Part of a small language model's weights: vocabulary 8192, a variant of Adam for these matrices.
Each number is 128 + 24 x the weight over the matrix's rms, rounded and kept within 0 to 255. Layers, rows and columns count from 0. Numbers have three digits each.

# layer 5 MLP up, 1536x256, rms 0.0938, rows 40-450, columns 0-31
130127116124168113092176119123145136115123141149123126157124119122142153105144140148146139099138
140128129118162122136153165133127112108108129117140097087109156146151110147123162117153117102138
156118118144152120164117101147156136116165148106140116127124139104115117176149105097114157135144
130152117133127128117150153107131119100079129106170152159126174125139174110119141135092142179177
115132129139113135146126154166146139132148122133196166104106122132120155097117134179129136149106
115081087163155140130153151169174117116153181120138111095120120149134146142138178105131057105101
128106132162121096117123130073138131169117175127164148110096160123114144119118129153123109109146
129151123114121164154130099145124115137118129130188098113124177125104158113131146131133129133123
116111076154134060164208125074108111143150181089178156083093155151116139133155105111177149152088
182096127136122113140128167121114087156096135119150067081109129119106173096163111115148102119108
140108105132120103175141129161136106100133123086124088111110165130121080137192091094135173128149
133122151123162162107166176152131137142115154135165118119167139116141142150153149131162128089149
135136102130132096166138177122112081099152142082103130134148128127164099172173142118185111104120
136109122115106152105115134084134062139143131158111120127097174142173198170108131126137135100156
118115074101114095165118148166146065119138137126151150107056136165096156093127136144098108116096
110148126147127075173136083120143122127146142129145135164154133136107132112144152142170121142130
122130085124129174132147088129113122156068126116177141135136141141139127121085161131129156124145
154118118118116173162133124129121135148119144123151145140097139169084193127116119145161141138199
114123111118130091124112093130109107121124129135090080122146087179129131126148127125106150161134
094127140134104110199125109152114126130126143129103135088133126183141092126168107094166142159110
120130128158124129178158172068107127126157140099129175151078100103115150139148169117145113110112
119164119163140099139170160136111080125111119100131149140112140120123148103108146109115109113164
140146104168162128135129087132133094137139130135146127097137138137119124158140143120125110150141
146085116106130108113143125080134144118120160109126127112116147110125128162128135141164133148132
195130096150091156152142107122158126126117130119153100166093155128107130109134095097146145132131
168101140132133116179113158107185088117111115130084156112081095126130129125135124123153159107136
153096132170109121133134131148151134131103154120145103168138112175086185107152152136126138146137
151118105089121153146143114124142134115171133076151096109140156158143134122126146134095143141104
158131130126146148136133112121106124132140141118126124146129132129146130161108165128147126137099
111129144170133125127109157132122110159125175144107132166100148146147142175110107071096146113156
092125138155137150130164155073142099125118138122139113129127109128105124133106103143184128110168
128140128137158146126111151127157108109112128106139111154149163097152165103155101098133166101144
131178133147142100123194126137168081114130135128146092098145119170101139129148167078135125120110
114088124123113083134107091116158106153158157134148116122128110168123150091165118114126135118138
130128130126125148110156108119093096114154133140109096130111095122129121131187123138161125142118
153132096139121141148129107130092117129119169118130091088133120124127103112123140179119181144111
125131126170162104123153136137132134141120137109139152135124120132083176128151128151141155141129
169094102117119149172154125096144105105141130096122133120124120139123112152157130102105117101090
162127126147152155129145117166116100120100121105134125093079165111136152132136132133126139135154
155150109136111135117123113110121121126129143143121119097130142225129142120102121157137141109133
128094114137102117137145131082117131109128165112152116132107101158139143127146106139151136152155
141184125144125182170116118089121123136120135122113149130146085114181141141147137105100146083154
120093094109082143114116098094151123146112129100114121128087189184155158144149166116147184169120
114097130144147115148161130146102083121119136143159114100143157165158073146151141111163098173138
111137125091134136130153158151107100112115126135134110157120155115139144148160111114142126126177
115104142138118121120132102123147070084106141133152128110118178122125120153115185130095160132158
095118136115134113142140090135164109122096124092115132157129100137146172120179126132114147142149
131159109148118139123125156128178121138096137137095139149122115151154119128132120139136121111118
141137148115143146146137123129146113172107119106102135131124155137176139173119111124121138153127
120153096130122107167143104120187130119110156124177121122144134156128165104136168154100141114100
134139088124141114138135129105130111140131155121130150119087108129116118163127119086170170140123
144095131152159148132133104153111124122146132101136113128139171135121101098149159110118142123101
128106105091139151161126117061143100147114130096151136120124122145110120088148135130131157117115
100125108126150115142103182162147132112116182122119125139099112125155138121130091105152160095169
146159131122114115105117165127191105104130120078157155153116105135142190130134121134133127126149
116141137110151098116144141126126114100128147093081125120179102143158148129131150139137124128106
144092132156127115106156147135144098154078147112125146192118152201148157094145114162083152130156
156140133123092160111122153158129130131115132094152107110134160174120165114144154162097117153126
109138105134092103144099125097148113147134131120130145097096166165104153099125154062110123120100
125096138146138111107112179155110113145146133113102138176166141142133129179111116090153164153129
128114131102151115174120117123115115134098139122110116119128146156145148150105098152130153081121
123124135119085134144144119134130091118090121106134139133141122166124153165204141121140123118139
129108117102128115161125083145121110175102155115114148080102119123170186155092145108089109111107
161129144126120106101160152074116114122119139047145150172106090104166141099127149112129129097148
157103115128109118174131086086153148148108171143166133115113162118098174129120157120105144125131
145109132120161104108194173170141107158119145112146112151143137192142112148126134116198138134157
142113114146155148152113131119123135169167149131132125143077098126123126143142122086133171090139
120149164149147126185122130126104123163125142107089142155107093116190111160118147060161137117141
188172111139141139123154122099117120132130137080132161116132090136120146180112128125096144119113
110132125131124135145109137159155109139087120151158157097114120139096122161111133129115154126181
142130102087144118118135115096142122100128149148110124135116116120179144107152106145147100143146
107118123113113110179131145110134099151156147110128120092145164150173136107158174150149163153121
116177084128151126130172109158140097116124142131128088132133151122122148077175093138137127158112
140108126126130110149150120125152125126125155127120112137124126138126127116157126129135136130129
122144112112110160137158134110117132082097137085147132119159116106169114163132152089117112156151
113112114161090117115098139132126098168107145103130122128147160162164085143144140079090141128142
167145093136119172118122176111134132138157151135174134084099159102089128124116102140154147107158
163107098155110129123126140155104102153127128113161135144126136131107126169126130086136142085142
129138109124134132148119096103105093132122145126067118098104127150156145155142143133135158133106
133143149147116142170110129125072120108087168111102044145134144150152116114097105106117125078127
146148133163102154088153093077129106139095140136149128149128142226141110119130124179121132129137
136075120126171096140141122158147085174134138120141130089148147170161110108189148105125123165109
164132144117115168142122171156096121134121138127134112092116105155141126138121138095186150145163
156140111142143153173136146126112074138138127139117123136118132162161162120121102097141137150135
155081146185102117113158134136153109157175149108120150132132161160139119105097144111149070096132
111099129133132154127141090153147103134122137099157080110140132125095137135105140145150102089156
112083117165116141171160131165135114133127131156154110137132132146118115098214138080124124108156
120119102115133166103123158091130124119106174117105126141132148120169139137120132147150105132168
083098112099116083110151117130122106117148151154122144114105113098181176141131136103138126126139
133152145080110155119147117153146077132113132109094103158126150152142142140124127157107104118113
158064137110115139110125116146143125135117140123118114124118143140130161153173160154150142163181
122123151151112103150175155121128116093130141138176081087112125134109098120203209092169147149103
156083156120124144141126130093114113110139130123110112128112168131192117141108128099123123119099
115075107120108082096106069139096108143120128097167167135084117141116159143163128136081144134133
174129133106129132139113122132161122148141128097128112141117107120168116119134153066119155122127
131140140142139102134161062157112123122120164171163148119132141143124135160121125112174173100118
150083126117128189105150098111146128143134134090094117149113150173179107165166117132109146126162
183119128134125115121147127134134141153143160121157155136125109118121126116128131144149140101104
129123139163149118117130124130134122147099147136115141148102148134156130159116129121132154117120
147167107134162154157119146120159105113117143129127097107140132124139109144121142112119123083131
133130149120125137098116114164163115125148124112141097176139142104131105172130154129116123165135
130134130139126121148126076145145129139121147089185152126123147135123105137106178137103147128115
103093143094145122135093092152160101103108124130166117104130161141141133107142132159126135120129
095086112080105133173159166132153141118121125135143143123102151123113195087148152080136118095093
149107138144183140152127131125129133125114129127133082170143160101149111151143146112161127149104
099170117175114105114138128137143115131139131114152152129124125127123126160121114111167124129114
109123113126131150132121090135114122122139155123109120100114143118122116120109164116130178090098
154095141096100101105132173139113085132159125094138120121149113149118147162187145144114113173132
114104116121106129124114101153134075141115130106141126114155106151107161118128132130117154139092
151098119124154125114108165147151106123146145131089146145131120128131168111178096153158125096127
140128115127144156126154144140155084139149133117164138115125124133164113148141149138097125112095
159153117102141125155133126122144113108151133101159092132123157113149118145133150144130136096163
136121136129076092172157131139138103112082128138136129141126090110111138115176093119132145103113
136144147130075199074124107123107106119145143145109113143077115125172151183163140116150141127180
084128146170130107161129148130109124131113168133136114149135160123156100163144117118114128122131
161128124102116125158140178134129092106138137097150156132098095129150162165126115116098132134110
169105137092118168127104141097121114124086145110094148128124128132137173161110140169125130127130
149111102130092199136159122123206131122105160125136114113086109170122138115128131088131132108117
148127142098125122097153120134123113098118142131091103131151119149139124089154141119165115141114
158140122169103169133097144088101127166147151125167199111112091132117163111103153129131140169114
141101102136114151141149162142136048148130118117141111106087139137152131106144109116099117109127
162135136112141111136171157081165110117121122140094137136134148111112168129143125159160131119136
111139145118122094132156132150136122106145147109095097133131147141135125127147147107151157123114
148181097112118141108152143127126124100129132102141134132138200119121150151105143166106120173147
118107133152089132146138151153153093133102129123116126147094134149117151089142177101103139149139
138145127159156156174124144136129122142130141129146109135146086135117129151187165070156149113122
172160106185101101142168096114161127149135175095104133125130145123133120107105138057149124143098
130132127121151110099116147131155130092098154127124068140149121153122142155195128126173149132146
149161143076136114127127137140177114098154132081115123151118098190183135121150143151126158127131
087096117131098147148151122122131108111070145128116128117135104182132144110124101162091143128105
151118092137111116132122122109164133131116135130114113175144120132130133092146140091177142080130
141096121104123159146145150094119142108104149102137116087132143145125175154121134167139101119143
147128163103156159121122146090134146158120129111149167130088112105130177142131153128086133130134
126041111190165157142108136182145128105127157144142102138118121179136141122115107138091093076114
113127136107134139104101154115158157128134126073173130123157115129144125126121158140122145097151
147098103128097138097130154106128077157147119098166159118110102182113156161130142163109128117138
114138097117159132119126092136166120112131151128108131132159179122147135131140134116132105106131
108094127110145115172134103097167078101165136061123169136111151110196144144162121114147145147128
115124079137090141123107128113128123122106136170159172107083154169091138097148142091082097161102
108162140142135142085123120132116101130088153053119112148151090180146113120137120139085170102147
137120150126114116138132136156219107149100160136153119118142146152159125137120142089101134117122
147142107156133152143133128101134133124132137084091109119141152136171121117140150154142116149059
093146130134121145144108129099139131119079132125164084151134107140120158119167108171077140134087
121091147150175122120132141163098120114159124164125129124048128161117138126128130158165135111144
150122145149129151128158099110108116136150126132157157126135202102138162111140150160118121087145
110167125150133122142131132140107111137116161126131136156120157153109145126151123126094128131115
105117099151103125083119136143146083160120135126144167140137106117115144126129106104125130096128
140136100157146118187151101090141129101172129119127145126131108109150103130109156092096117115144
101155162160090101118125154122162103156123138115152142125121121152151132125151102123112099160077
128130131161162140140158160164115101131097121060154105129105126110130117113143169082103129151129
112107122121153104142159157143179118124132143135100106120104102116144172173182126076132115121134
147107121134118117124107095083166129130133158089109135168118141153111126155158187064178141137131
167120101142161119103121131142118126129126155117107085104126117134121157103169127145123146126143
121145083126095139168156175157096137102120182099112103141113118149115117168120163113170108085149
101147141196143090120170128156113049132098118140151143126101105140103132147158112126093149171151
150116130122166133125158161119134119176149156124135134155135108109141163102147139137148086078186
116131155134137167125108158102160111134164151114139129101145125109144143093162126112114143090191
148116148128134149138101105098127129171108145120149158127111144119128125150151133154119078130129
125156111145136125085132111092147055114171134117145131133130120159126114136108133118095124149175
130113108109112131123128130091149112126126130110146117168085129128150143085118153094141134128101
136111131145141144078175072145149145101134132087138088139119181127131162122159126152117125125154
135129117104154117125161101102167092131140124090155148141129163142194110126131175086122099142164
162106158140140115146136096145121119153089140138135083184104189129117110133128089134096156119103
169117142130127143158170150109141130084081120105111099151127125119128151125097134123135125133154
104141092146129171140110150125125113114126143140081111145139078167098146132126122155128152072160
163091116129140135108106133116142115131128155129128133114132158142133132107125135174110124137137
181114157099108135168128084121183143094124167143133166112098171113123172109102166133135134113104
173158120189152127104136131155123090122132126094110159139126159130116140124124145140134125140127
142135128081092123150149090117125112140134131126145066161109125210141165119128130115151116142118
102132091118090126086153139155103107143134132121132149139116143168140133127148121154116095135170
089162105147129133188171141146151110148153132115153138121108125111186151137139086139102156104143
121144134134091117142137121143159103168098123119108142123147125184127153105175148134128120141132
158142146123096110117166118160114112102069119106143103132095132160096139099144104091122142170165
086142064109117160117154087097176085138166139130107117155149121174103141166157089137134106159136
156099115164120151167099142125181120152140123110160144136139140112163134113129146172154158076104
142130145149123128129129108092131131097112130103166092166107096156108142150140166140163091180139
119138108149129130127129152129122126164155153163125123140105109148140176179197092114121126139170
141127101109115164123150096126126114092114163147135110099143130126149166180136146136106118114115
128127150130131112106134133126122090129138143152098155159118116117143142142115098105142090167128
114127127166147173149154109159159134129114141140193157146139132113109155124120225131130134103134
158150094142141140127168144104108112141125153126138122169131126120137161098120120127103143125134
121146149150126141138129126150162060124131162087114083118148153126175107171187109081134141131164
132145063108164147144132119159157099150142151107128100148080177147072130108124111140164116169110
122129155133178099109127091152139110144144129126132145136168150115114112123141127150134139107143
112115097178147108165136173125079132141090146099170125120122141127112123141122149064142100131100
117133119122134143174128089094164092127132143130141148106089110117112117149128125107114176096121
186110072140115168127135116111111147121098157100184135138122142134057121086126123104128123092127
144138152158094103100131092092141132128089138119148097135165155136145140155173111119154177146117
178073132155145160126173108116092127163132137114185138128131085191128124164119133149135108086145
117106136119119099129135064141195128078118151151121102095074105129115148101155103082133118144138
174140122154083143093160133159159066123086132143160094164147158172155134142143136184137168120183
130134147142105091132156154093133129152129166121154163149103134145129126110131143114157116116110
123110123123116162197127098157119100132137145104170146094138144174088143115106123092143107163155
138109107124129149116145150108110130142132111120142130114089132105118169124105143116155130143142
151116104120140130150156115139182105169141158118120182097130155129106161142133157098110178148131
148150106150151174152118141090169104159165162130105147167145094128195123109126137126139103117132
105157107157156141107181161113143094103129117150117141152126127133119147110137112101098078173151
133136111163093168118152118105132120151122146121115121140115123128150146097110139113088094106084
132082111149116117134136185133171118133142145117131142147136130156093138086191130113126118148071
139098135157069097118152079101119098135077125137119128149103110165109136149128102134085110174155
147116128140090142092128123094133109107117123115130115153144127150126117090148149180079171093113
096126121124122143134136086134149116137101169117129150128085156149129155136105122121087143165134
123152149129134145183099119139199109161157148113099170110127157105111141101128134136137141122134
082141103136132146140201151129119099153140188120133154091141132114181125190115136076133100130154
131157143141101145109197102105113130127133116100112110156064108114141154147142113180101120112125
108163122164110166132107112132110069128136141115143163107159143144136124115149135154166163121110
119158103117166114081158120156127102133106119136130135141138073146122178137122133120129140155135
160108137192141156132103109122114106129124157116131128149147130148129129100163131154103181108179
167138121117129135154189103127104087135137144128137106111128184138147115081152132155176150119127
178124149138120128089134143095135120149096153144171145139102166109130137109121159131155143076183
131125130122094137103125133143134111122124126133105073120138152136174117121138151137122123161149
109147089128069167151174136124130111170145178144135131123113113141114165129115167137124102170112
145145136109122112161106113147148120132135131079153100130127115105133162117175143153115104125151
140107117122116087129135159064218127135143169139092127151117119131149117108174113080180093082189
146120115178141132134114127118099108116132129144162131107101129109148126140131145128146116154123
134085073159126179147113105086121114118115137080116152106079163106117100138132156138180070113131
161079103107121139115145093120180117084153127152173114113117118140125128100099170148139092107138
102113121147113122124148138168198147126119148113137116130139127166114144141123149092156149128110
144119102086119112133160130087143119120137142124107107142142167168110102104147163135148097137133
157168115139134141118112131092145124122127146124158134137170179107152100145113126151127121114139
105125121121139176122154111169097095140093139103097124139109140124150125195183159089115110159140
171122135127157133119108111156080116108126127150139108078167140150145146113141157129152170131152
135127148115100134155147105093113103183124143117100135120116134122154172119163137151130128089128
144097109138135133207127170124121112161164129129131078127117185140121131124109149121119158138116
131120130119127148120149111112122120127131167132112124131129117142125146117170118101156110152152
135117102121119125132118113151140122140130143106167121126107127163123118152100152137133140125123
131080092106136082142136127154127063142099141161142099091111153164115111090145135126163147113118
125126149110137132105144107121123126115108153166123091094118174116171124116133158105155143122094
106136080112067104192147120094137100118107153125168126104100121162142118126155150067178179113132
167118106137170187105117146082092131112158187080105121105140141213143123150124110163111186155140
187123106118141115171141145100089122146133151151128092099084109176128154109126130135179174137145
154124122114118141197110147122125113142124131081116120120128182141116152141144153130098140116110
164142108147123141105159105081133143103105126114126143114118160111146134104157137150132115107124
160121105114093167133135136068165069127095137119171126112132170138118125159110129134170191132125
153120125129096122151137092152187059168109121130165143127149179171113140092116099158114135108111
121157149081133109154149096097144089118106129103137164172117097119184116137117160144097125148159
140128142136118174138133168159140099119124136097145135135113159116120175188162134118103099147146
131101125106144133158124127128140117125129124137134111127113187113118119172128150197133126155169
105147122171106147141124127148125123126125140109110132159162126098141129138147138101140088113103
095154136104107131157126077118136128125130137101147136114143133162146164166127140117101103143095
143096114121147131204128145089174108142112125118097114125132167133137162166155121126145081139113
108112113150101100135145142146121130108126142100154147125116147095174174156150167116178144125128
179158154145156130133126122130153067125134135117116140140114170123106157152112141107104119103139
140100092103141130100148153159152123098119133109155157106108127139124131131128102145117142096156
155157121153092165142130125140094102181067147123089171137177134177097113170113149103106163138111
121135107116096110133146119077117083154107145111095091139135143169187125139163135138094141155136
134172113120141164107152096136147116128132128128179128121122080136144117189138098097136117172163
110123140143120148124123129167123099128132121073115105126103158149111113152130145096161115098110
107129116142144144137144152145156115122125135150130076138119132129110141106157179149176128135097
140108092103124118164117124093162127083139146121096095130140097167113135113136151151165146114095
135135069122110081177144134165161134164139140097097070091089184141148095116158159093131097127091
123138132149108131134142153080114116121150129144153113146152167114128090164132133099147144123151
152183128145119142142134158121124101115124154111090140115170181153169121107115103123107133121067
115136131114102127162127118096177077152163135118133106130095173142107135114133125101136129127117
137122153092147121113143100093144112080087129135126107143136078160122139140170108136105091160148
153130105081167147105146112049087130111101129128122130141121094175102161137148147168198093167137
165107110137123162158155124082130148134134137052145107129128173127127104125129142131155159129155
143091135125134171146148164117099172138121151118092096165115094161110141133156144142165114110166
105078104111110098112116116099124106125152168144145072123118087121125196109156087132102163120154
100164127129137128185114149110124080134167135067121136090154112140143135158141135086180112091112
134124149101121099177172105102189099186115134112147151133088183124151133102132139125145174134104
144138126125137157145130135146153129148117158131138118114091171139141162158174110124159151134134
110082084159144154132110171108143105150091153125063147158146137145103111100205103121150138111116
130160147142091138094138111084121132140141139119126105093132114194099120140147156170167085139118
142108126118125133118169140115115116117119123129115149130095142125140127121100172094113125119184
101108135163137117119182084127097083106117107111105114148092153129167111145174102134093122136125
129151121117119123184134118161139122138147140101133110079087126127122172092151150126114170110107
125128122128154121158148148123105109142107138143117125140103114110165093160127159114108127131109
117153114123120096122142157110128113146108135097090137167143151136148146110117114148090107161169
133125104113114140088125120131125127114125162106130105136146142148097139108110125146142084136136
094131141110103105168103103101158094110145129059127088113114134108182134140146140143118100048082
121155132121132098150125162129177131190140138099169166091123145112110125094125152130167132125072
130125100115127140160144127132130121101103145124147107108124104145114156140122128112127110137106
172162127128147157096181097084125131186109193159148133152127133142128082148081110131078110159150
120144126144137157130163119114125070104110117133148128131103102143107160120124164150122125160185
096098140105123098155142127138095141155117134125186138142110144157165095111157147081116118153105
131163106157140140182125101081162104165068137136127153148100143121113135091110111122114127114137
122120137117121119122121112143140115132116146122129107095134143130147142142170126126201117128144
134116118123128136153113173109125125125091138101141151121126131133129150132127150121119138143128
144147128139165131110123180179149090133152142111102098144138101149148149136148098107099089097150
160095138134152135142154133118144127122140143084128128145122155094144148118138108111125074101101
141092126151138095126148167095181097100148133141110142157107147114157195116160164151134122080120
136111095140137145096146159094124065106107116128147145096108101136100151125154129121156096091124
116107096132101141145126110155160099108105145125100083120117134136139142165149110138155105107115
127132129128113143130114130093126094136112153113128146131113181138134136170138134140119153117123
120060122145092153110159177142152138098155131135094134128105107117115120162146122097122113129156
138159098091139125107163097163103108119161124135137091160157152129131132118138144134125114145142
143098110158113127152117105048110094146107116139165117084079118113122145115116100176132128123142
117137112136143108101172136160133114130167148103149122128141119133152151118148139121149119157102
131135101117102093163119120117159114116149128126109127128152142165162142108117151118140123151118
148082130105166141171129146123136085126147155098111139148120114123122142122161116168116112115151
123109108124152148130128137154114110109122140101124131134141112132152107164150174131123175109102
153079134141144096104138136117134123147111128106146132081124152132103146077140143139124162101147
186114104149159128121142125111178122156141126120135094110152148102123119164189106079160162091150
128166155123136118133144151107155119094167155110160128114087094136150181146134098134106151128136
098123106158088131097103064147135076162113115138152083174101130165108131135171172179108120127186
143135136120112125119124083145139111132127144124147143141118135099142150135111153148109120100135
133127117127084126136130069105121133158136155115115158150132098140148142112101110127151129162137
137142118172179114134131149100112112140126128099129159107122129123127143146130139124151149113144
129092141148136094125156113151102120157133169119128124131115125154116125147125127120121128141097
147135100147145122179145099143125105105139153142168142103079086137115115173095090127134138147099
120082155131155125149163155113112115109129133120142076107122128110150151115166162132140096108093
198129126121172150116167162094120116114120152132133159187127098112151135135140148163120107131143
147121141117130091123079152155105124112063137120090038139108117128160138166102124079169125133113
164134150110125132144137115089107100147099114120164116117119125176159130132099136118121114109145
140132141166109103177128109119143123167120161118135131105096129157116115149126133089107146118094
112134112145156133164125122176132082089100121126119127146086139183100127143150106158069077115210
131144128130096171119176117108099097126106136086135110153117098129126141137156127142151105129145
124110101127131113137130091129093093151106154121126120137150163165116136137125113117108160128128
122144105093140117126172106138170136111171155090108134125118120142138140124111135144167168163126
149124092125131118128144113113134122121132144107132183134122156116125102170160138112159127094105
170107106107110180123110135104127120140117163120106127103088179156115139138107184138181141149137
158117115109090155119127143102159121115104140115140122138127137144110153112141163147130124134130
154114114118098172129116150136104127123170160089096117130133139167164122140132160125145157119113
146084123115105181166107094138120091141096119095113116105153161126125176174172135100161125144088
138127108141128115141173134110119113138144170102127120171120114150117120125108142110115118118109
167134151121169157146164084090150099097120142125102124155114150126175121175091122147078135117146
108125128167133158126086168140142113129141120117143122119142090124099101150114126138138161172149
144072142160143112166124173073129117118108130117087133123102180121140130141142142142139160121109
114095126121149110148151127150164112136142155120137109109117115148133129139203098110150146116111
137136118171095131093120140115115130139117157155132158149068107124115109145128134111094123099131
145087129212183106162162168118190125142116143130151160103090111134140112100137148095111107082115
161147127091132112147171090105110101127104114150146109117062145161102140150118099110124118119101
121126145118167116101131103123153104100145128108118088133174130118153152137155179160127155131167
176129137143094155106125162110107103111159127149114144163117106161168137138131136140091130089135
152090118134119130123139192162107119115116123128126098085156120157135127108182141130120105151109
134119075129124141099114154148128107126091138093146126126137126119164116161132128120147188132148
130142109101115119170142114067176117111127132134110158137119138146088158157147155097129126123127
123118110148139146128151104104163114083126132145163156148171159168126116160186104119178135165156
160152103151114117130133186157142137134122159135108132096093081135096181132139144144118126084092
137117124129102125103159138101098090144121130106147110095135118123105129167147128131146162124126
130151107099151073145180100112184087139145127115117149151103124172110153151152135122128106153142
159144135139138168171144129118107057097088134114103120146121115187206135114121121059130096136133
135095108122100127172145122113152141093128147096147135111125159129103115142109181133155138126125
097123090177131107122142128151097084164113145084121130133113119153133097121108111147086117147201
103136112115126133150130131117135126118131159122099112108126121147110151131171125111177159141117
155144115125130108151109122140138123159144147097107095133157149176106129142151158091137113153060
156090147103109145167141095084147082117166138098142161080083136122184154155158154109103169135125
137136126152132183134149149120138143129143147069124076140115129189128177147159202100163177117112
107099137125148138125173081142118075121123145111135101129133147141100129124124173174125131148150
112151093132114162096120105087146142108088143111106101142165159141132119146119103132111141140165
170153131125119108105127136115077107130140116122148106131089075192130169136140127110125093087145
095157089146113159135111110132128138144121140132129094121136154117117113140128120097135160175124
103126105151105135151116153115138115105142155101126122150131128103122142081109155129134127097124
144149109141129161171166087121148094118134137052106107137155155164161094174161115118115159119135
128147135102137124119159123109128103138114131108138104164142137109155128159115129167110140085107
119126105157124135151154138132105116164147150141129102129130113129126118187106142129121137141120
166110139132151175104127106118152113103138132084118124135091146175161100149152139134177174124154
128116113114089170175123134111135140164131170097142134132134145118095137112097104137093147125119
157143131110102130136115133129131146102149157113157123111127132136110163135129174137123104087111
148115124092107173112116087126110103145120125118102112102146151141123157161174134126133120133130
201133119095112097144151121104112130140133138121127111143106121138165132093158164169123131119103
143106173130150126099118132109147130140140159139124127155129146131143147157168075131145104145176
099170087163123150170154127111144115122115141142145132074064128135126095118124135109116124119113
154137134113123159092126150125174126104138151094119101121134132146187152146126143158133101150110
168117130130163140168118154139125094103130128104146141132097136101139176185134147138143152101143
117122118112160122134113101135140147141152149118135102129099120154133150119176081141128099148169
133130108139129203116123113140125125131113122102130125111121134124146130121135140122114128142119
116079135169132159168183131074145113156130139113123107109086184127091101137130109073118194145104
155098117133159169136144144119138097139085114127151076139085216149154151132136178168108133131118
117070113141096133161150104124160039111162132110111094145055135131127118125167136095126115134112
106119098095131155122100131127142108104116153105116093079153156136157145131141137141100177131143
142139108111147130125190109160132127137137165084156111121137148174174076113125140104169128157108
133108125096122127148120120126171129140164157125132121110135167139131148115102165098137125120105
120153088175097139178108129134104124119115153126156130139127138119110143184142086102170160133126
158094105105095095106148152100117128117088134129125116125090102133124175117126120147139122106145
144139113159114127141098090156132111110170135147114157125140110130146152126142116132175111120130
125153124124104086112116127138115092098130126109091113122150130166148141110133162123135106157133
129109099170170118172176143104109122128146137133150094143120115158149149089158126143155120121147
113098123117107163124090132124126124111102158119086105130123117173122170162162109158119145122119
101150146119140153129163162125113108153126117129132105164124125113109084103147105119162137128118
118115110169134117178119115168159118145136154136118127104078155103124119171161130119129149129147
106126139194073124129104155126104105171143123119126147107093124137107146149129131128086161121117
166147110121137153113143166124113095160096115110138141091086121146136121085130100116118108123136
113146083138131117134160122091143060158152133126135149132139148145096120111166122152158094122157
114125142124128103127143129113162145108122125113151112108138147133156135077140180145093149101103
105109117100117108155134107069164125115099131102135137105120112121128149090127155151131156084123
101113109111151111149117119144135103129071124104142085139147133156138131155123154095157134137099
148146111138096155121091145148126135123153171111125123147099167129110141120113117140118171112131
139063113176143138169137186094164142119147132122083109157114178120114102115162112107158152113131
108152143173096128124137111143154133144126135109107109133102158132122129142088168114130154153073
114130125097096113120146138105188089124122137127122121156144120152153134181159185121106142135150
140104131070116121151169121091145142081145145097132144136128197114125151095127168130101105110134
141140110134130104150152093162143096165132119095168135098106077152099139112115123129126137138156
162107107131126150150097145122156141091115131094113120127140129132145159089186127139166140136100
148116089124111144112123172082125150126110166087154142133111108134126124135133121171116117118143
156121093129107137172135148108168107134059134111132131131040123151153153088093093086195187099143
133104103146109123131137106154171114123110137141098095168109126155119186112174122114126165132091
110090090141177073163162173112144091095109122122156147118114142139127119091138116118088127131116
148094119134165146109119148127136123111116142133126130157117167124134135154122127152145130124128
126117070123101135143153142107109131094095136081152112142150125165144129123162147116116139122142
159160132145138146128160160123135083124094120100187089111135111127155133190088105126171172132161
132124118121138106109111112144168115125106140094131138137147166110119113099129174139111116104102
112089109107152122148120115115127132110123162126103125105120142115146123145114161118128144111115
140151143125143133089104112070161120097126160126098146109150138120165126148139102133142125153163
125128098141163103110155149122156105128122121108124132152103150142105157113185121107130112180125
113134101120134096166152118156146125119156152104177099124121121136108154119138127152148178070117
158151133120138182140157154117129097118143136099150084148148152130092127122129138135131120112175
123112105123145148172132134149150128143172141090169108106112144131131146143136132111123099131123
155134169175131143108102082099123063148120140125125117147141153160132155121156127111128121138139
141160117120108175147176148080109144146098135122099114153126144108106135145134138083125117127138
154152116140089114160121133120171096140160129108101146119134104123129176141173119096124175159111
159148124137146122128151107132106123123136149113157123135154156132145139133121173134097119129149
109148085122119095194134154134153113085139156089158090179107139190114107083139132072150162103151
111144109111093118165115143106155105139119121133116123098152125119154158176148113149102161121105
130145118098091117122153138081144098111108120090161113133093127140169180070108097128165139135122
145161098135142117167094121088138095125120136103157134087135138112137094132133140136153099112088
106178129143170096167159116153150119137133160134140146091114136141152112177134146120147109113109
132122087163126121112137156112125115130136145130156117121151135121137130152124170123155144136125
076133104139113112129119124143186138129109140134127107192165148114149105156147120144147162116131
159167152150113183094125114077134111136101120133130162096133071136177150140125128100074097115136